Weights of a small transformer language model.
Size: 10 layers, MLP 2304 GELU, vocabulary 32000.
Training: a variant of Adam for these matrices, 1105M tokens.
Each number is 500 + 25 x the weight over the matrix's rms, rounded and kept within 0 to 999. Layers, rows and columns count from 0. Numbers have three digits each.

# layer 7 MLP down (transposed), 2304x768, rms 0.0307, rows 1292-1313, columns 192-255
559488538483489479490528491523530531529417517486507486424466492486490511485510464558489479467497503494508507512521488477507497558502493487481495487483510464481522486540512497520505515501514485
506493492521498514509488459492503474540509492488491527525494482485459495501499482497476520500491494496482458483514477531507485505497516517451500494519486485495479526496478489495525507502488501
524483467467464549507506501551505494511515523526499542485490488467486525485472524494506522523514488494467527508499486501471539492469527551478495475528530504485498531480510494521494496524473486
486497517505515534471517504485506548478473477503532475510506470473413514522510430517503453482483445504510501513482529498528518509465468446505518528499482525549461454459494517492475498435458512
494473486527487528484495514468498534553513497494497478474499518476491476491488544463492524515518516494492485485523508524499502458490527552494503493497485487508480519447501445547531477494535537
525485504529495475520552524478465523517498477510512474526516502484506514504552502505499512493499506475525516493481520491477524524460512497456501540492471488488443494493491507509523518500504504
494538477460511505453471495504503428506515510503488497511527488499530559475470527523476487487501491494511529461541505465483500485494494515510523545541509458486458543491455465477505537508520475
493491537521509516500476497441512509513535501470510467465457507496495499523499483515490503520504529507529491496481492494490441422537497517469451470461496468493446538508524512494493494488483476
460485521502498460472496476484485510524482445529538498520531477506504508449504474467526495503506489450474499501501530488505510521499526519562499525495469517535478540518517497513514482514466485
487515514517526531435538523453459484538458510452397516466517489533481499514476572464533496500480526502524481536467462492524486483468519485487506516544553507509470464524483559503485505549522521
500495466479533515492559535487472464507488466520501486530495490487478498505462483476538519521469510509501527520514480485542535519544508488503507483494512481512484491497495454496452496461506523
539495542499511497511487506515484484459478472473486501482444476502461527502519502497531479502473483509496516553509497523510497526493453529515489518537526530500497479509484558482506493539479555
511491524455489555482451524502529498493512522500437519517528522460484527542464515529499498485500489486509485514443497512508502498488501472497543515511467534506494492492437521490444509499481470
524474490505477464451459504508471502501479483485481467526509494485491542509466538490465495516523475502502514467537498528524475517493489501483488525530507470516520542482475499513493502486481469
513515493502508477531507493517478497525517509523499462463438535521448512504536513526500477540510463514525495502547493491486505477494533535478470519505495516477454509506472488514454470513514486
527462482490531564526471523509493500507519523464517530516468519492498437516477523531525498519488521535522453507529540494495518467496518444476470497531512493491488487502535480484487545508549480
525471497533518480483505493510595487458504506472523493490479487492522489561510504495468508478494503476459531570493459478486502531521514478471473493522532444488522531501506495538451508509521533
519505487510549467536523466492513445500505541476507501546474497502546525527503476474518494504512450535492499529525534480501557495464500499526481491467508496498514515481483494499520496472526505
498508508518490539515556522495548486497493533475440495475472505465477475501474533531476539484513459558472486519509475469509484476494480491478475508503482491484516533541489490535480503513466466
471486509510518555485524488506515458498504531543504468483487491544469485500479489514511529488525522521543472531499540513492493475503502534506466506488541510522518520513497490499515492519471537
475510532508514473487494507511437513567499457519470481500492490489502517476479523496490496489485529497468517516508503494481494490533507499481449505472489514437521527491483485501497478463493521
552559467486468487460457470464456483525505539542532491506517529485496555482478518463497413458503537492483517460501488502447536527479518529505486513452525485482503482494475469507523560495500514
# layer 7 MLP up, 2304x768, rms 0.0333, rows 1293-1313, columns 192-255
490483486474513517470473511505491529478482543507466513487493502455483507494524526499513487475492492499482532472491470515519533479513534493508484518475482509463521510473492524511494509516467538
478509509526507486477517494450495479472453492496512481552492502538477511486480492540488501499518502521483522542522473486485500517483504462475487524481492517500484488538494538494488491503500467
501536487542487512516485528579493503494529538506497502489467454499557511492472510513448494494530459512518492492482437553471490495487479465473498493471485497500511540524512520464509573552494492
499539530492493491495495457506520498446493515479491494536478471491503474520511441475500492490508473491473486495499474499500497527504502479505532530516516495505546537493471523519490520495488493
480500502505482502489520481519500504490477542461529483519441478504496488515512482493538494501516529454495523492522542499473526469551539467538502506510498499473502572466491526453525458501497500
480496529560530470481547520465499501480522508448528471511478517487536483537570518500509460498532499485478485540498487494539539467495507489507515486419486518457490499499465531480504516475480517
533473503531494502537482469531494529483539491531555541529530548510526525523505479453522502519495433567510512502502495509508518495507502521522486491535481474516534490504495491477551508435508497
506508481437472489490476439476511492510503517533471517482508454552456483486529482494502475462498520493523483538484517484501511471512455524418466483509484544497564497499497508467489495503524459
532490474521504432518479487501511543469538434465539521520502478488508507505499507533572509505524499539499546488522485503507464486474489505471515510498441518464500505566521485486480548505521476
520534502507482505452510495472492480505495530494491518522459461475509492520521535452468453487473432510470519497552489487493544517489505487509506558520459537475542519502499508511498557487476469
489529504548525480478510491516473488495480541515428483505490480526525492470487474524486515520505547508477501459519524539478541505511469484513495495504458508493474496488497523474501472533521470
501500483529462480498552465510492473519497497493526442524459500542469486428531530470500537499478508531511515518473527464481493515495451526512488472505530536503504486479474520489530486514495526
470517507493463498473493473490513479490524506530512494518514508524494509488543494487513505476498490504522521491496541492469485491509529469496498477480494520512479489514507509516482517509508493
444541539493519501464515532490493476509503518519473520480521499469497483507480487517539504482486508532509519484478519507489499494499519499517528520465532489490515508478488534497470519490503509
496492512473521496480495491498487526469522522546467462481492520485491489488519479510517525466501469498475461535498512533472474526465488536513491498534467510466466514539500510517502510515515511
481503497505488522505525521507471534508514546559504478502506504441524471495472509539539508516512517470529458532534503564492466528547457530459521499473429446491527484592489461472552502480527500
501467471495478480476492475514511503493497490533497495495502521499507486500481527513490481453513479520529536499500483458497491472534466528504493498580477554506521548484484500452566546452535524
497463545491517498458509481481477451440521538484524462553462555483532444480520462510528493492522503518548462514495523518505548531511470494504513540493457512513572548519483495462514507497502494
517531525485528533515484511495494538467530523489524498483483463527471489508469479517511509510471486496573535494506536508523484477477530493424480497498496516504534491518493529499473516490471501
513484546481527520484513491491465529509497542501502518499526476470481493477496493442510505510500496469491521491479519500508486491461498533470486479487490569459488484499488512499482471465526520
473496495479433478510530470483480511444477527512509446489497434539527517526530486502448486498509480533515523500510458463487490527523466433528493499497513469503508578524499502477525480491467452